Weights of a small GPT-style language model, trained from scratch on English Wikipedia.
Size: 8 layers, 2 heads of 64, MLP 640 SwiGLU, vocabulary 1024, 3.45M parameters.
Architecture: RMSNorm after each block, untied embeddings.
Each number is 500 + 50 x the weight over its row's rms, rounded and kept within 0 to 999. Layers, rows and columns count from 0. Numbers have three digits each. The size before them is the row's rms in percent of the matrix's.

# layer 5 MLP gate, 640x160, rms 0.109, rows 0-34, columns 80-159
095:477560518425535534524468477439490511514539573486498472557504539473518507638551552445524490386556553487478345494523526531607469438517517471533502469489445558456450445524448487531405452587528452481429550410497497470439578442403518502534402489
107:480410441507521467512556551423545578485469536513526418537500502533517592520450543440555496543498537468453445487500428530526604560485501602496471452478489514431470495403505426487531492520578542498442497487468495479459463540489491561438524470
091:503573491436522406559506467438528436507533591483473398595486528412438476631527526491484564512592568470467432451510440465503464513553489502486577451557517596539518475578487522538406569503482582482558444468500559511492534510476542619516487430
096:529518435514448521470571607483510509640407527497417494460420477476539471520509469525548538426499506489474581589486465442509517534484506495531496409513440533486407447503476449534503525526420416450510554579512564495487575490495552496521532468
095:420575523385541494531570467486450541560567513552596438539505504481531430532545542492528490536505532461535416477452536473508518533472434444550482549454462534566566527508575565489532444457513459410478564529416459566573418574460500457588462540
104:534450466468519500536543507575533510479451555595497427467576494486535511461573465529526528458429489384499334541551461476574495464457556418486488463546469542496537451469557478623545458415561415464561456508555500483494561573578502585503473457
095:534458447478558405517507557488515456591459502487502544438514469469613531439513514530511446524601562456517472404479525523506447513511503423517436534523469510595399555501594591459421470514533466567543421533557380480522481472521524480608543521
096:430561423410481574434493484502499466553530497479422551417512539446514412554559464437547458568529586518456539491462555491507547511503588433493532449429483526532589492588585470575500514514533493454509448531550574529489431529570440536441529575
100:528514407477438582554399505608494482498572563523451510570468492567509498490412488521511509435611499522549468477481505546574517419570438479528472503441513505480522438562422489540482554451534435461554516415413553571469544478540486395539488469
101:439436514483571620544519436516503462477431535539546439569517562480551535478472499480523514514495510441450496452407462629504546556511571529445434514470544474492441428485528478487445518509452497513564463536390494316600482545570518522474467613
105:453500489612558660400564450508518611536480475453486423529438505456562461532489481453455483377445475480558519531470444534460458525503488413487554547450445496436500504507505523464577494521451520480521472389568595428470489486516573559561553582
099:529519453511470518460482541438610533447472499494510531527481453556441532489513368484477508479543394613511504578506606477526493493485556557488543421467502609496429400511509480562503426436509381482508513561512515528618427483493419480513509533
098:470519478519461515465464453633540546463598444589466486456459532480575539558510456590495567475472490504529549451503541475435563474365536452483481568457477450551556540557542463564503498528513420594476516481473461404549545507584456489523472503
096:645475454485410488558461573484506595479503506433454483494461519493560558510522514516572495531493487482437521440452544447479506482422476572626520464535458448511437460427384484519444522502445489467533539342537490495519555444519480462542514482
098:499503471546513422523547558508511419462419419445481507483569549403409504506542449457552583456473495510580495474498640498595527525462446462538515413480516452524484458439579393465525488494415495487447575498415472516495513426443498538476471414
097:450481562497509585549512441510518498446369512478506534476395609463462505508519450412574521400542536500473485414379534470567536459512505477435574534529595512506550504535588464501494566452504552480518498461522553504477575452484581542431553472
102:497520439587509505559534539554472491516598555553520499457464499467524503638437419504516479457470464553574504537496516442490415429453406566478521625485538543534481468383589539630433536422536514563498519524504472504540535496498414440485511492
097:494517538584572480448477442589501566551524482449457428471502572463509477472496423457509549482548462472510365490479473489397481533583408413543604444485468443452478502533414534554462524517474477536512433537503546584475461489611619489450475524
094:492452493521468532553506439527403608504432485555454427447467495513525544515487409529523490460441467499543521550602436542502469553456513523509506544421522467456391508487469452454466521495587487515499537533483534398481485560561502479532546470
106:547459534475528503571539503445505455448491465517459496461462518507503469462582607474472420512538446519529505512524609462508490574463477475601538480538591489520387547574516511545527550546561403587466446476566522484465560506529546575479469531
098:466570485487505536516467631505520457482519490559611526530572517404465572527510539548490514478477532474574431606559473577544577530481426358478526530453429540434520570538506493442377515488514429494454506551538435449496507481558593498381515439
102:493540507537545465500512499416484488566593500413528514494528513497498510497630542498560484492507439504504472435498544385485570577560559651432411489408582563478515522578394509454493421449561606550612455562489383489452515491416511492545549590
106:507485546417515432581504541537554477487526485411455446419454520423448512465557447465561460511565524505429478499490494467436552518438554498550536469520470558532483465487628471495550473455534448462468388474465508416479500425403498470497565583
102:531509555532563491458518469500417557467517517537531424443588533528540541572545601499565553548465534525477461500611510533472525468514545533548575503415451571465435590537498413538487546457543537469523514557496461470393499529543496529522567609
094:484494523486454410490560512459522596537458442530441562482419421557445503526474518565567515538532475533578578534481546480497475502484525498428460513505593509560482523517448490450408556577479483452476379650580565473499468480509496438413469502
100:433464535537463435469482524522519533510467525538492469482577467486413541573524449504514377529595525564626572404557475441447474479518505485588471549541455523511510518474551523580514458477562473478480492475600458432472514505501413515611581479
097:404384500469421510488502559479634552496488529544424510516533477542505517503507476577370487506447445501435478566506473517457535484490512450446505496562457491534566475608462604463438513509500418472524554504495491501615527543498473503597587519
101:591531653471597534541399497509559602448437528532340528518476393517408462488456463441517481498551495528454506539530531575517522452575547474468527539496493454478531505486559557489394459471512519514405539593541528468536525463543533461480507538
097:511446415572547475540521518424501527452419451470489507475483603548497562558482523460536592458546590608413569443578382342567443556556504453511529471474551532488482394434479460491507563504579449462505560511475490396493635551494445480491489569
101:463566563553413420574532503478506515528582617531620543482460532420503487529562486492518496455448498452472445465435507467469486464383514486516554550578495535465545468560438516573494447489548392547494494497474621484514497470479404482526555451
105:584398550369474543503522538507489558549393549528418518539546479503465493488526436614498484546532463507530612474527420437550349483480510482533486432467467478523506512564480448453478585512454564526515534465424529479482498477544440526418446479
101:577500483433589559448506585494496532440487481581456489451537493408471512467447540502506573487485475501461484454506499488466525442511447477456427473524503457444535543458585472522450472560561470495491530477425605494560556488548485536472564494
102:514379570542518540506463492473435512517554520465446541524566482416538490413532496461474543392479417549506537585559478470522504408516583479528552507513491532473512477608458445510520527364473531500574556441482435540484521598507510527589551435
094:462411520550488514461465429430567535526509526541566487540601568412450435464587514492434451535579526462490552470542490554515550591471474503429529502496475535505446447452432412497536524511566518528444497440390601556559531404541477484507529517
100:521653483463528557496554495532431483567553579510521510354440528429531497598452588489515549427537543413448533560479510473472408578507540490479503483436537543541486400499539626600481480412511428549426480435579565427459504476447487478502532466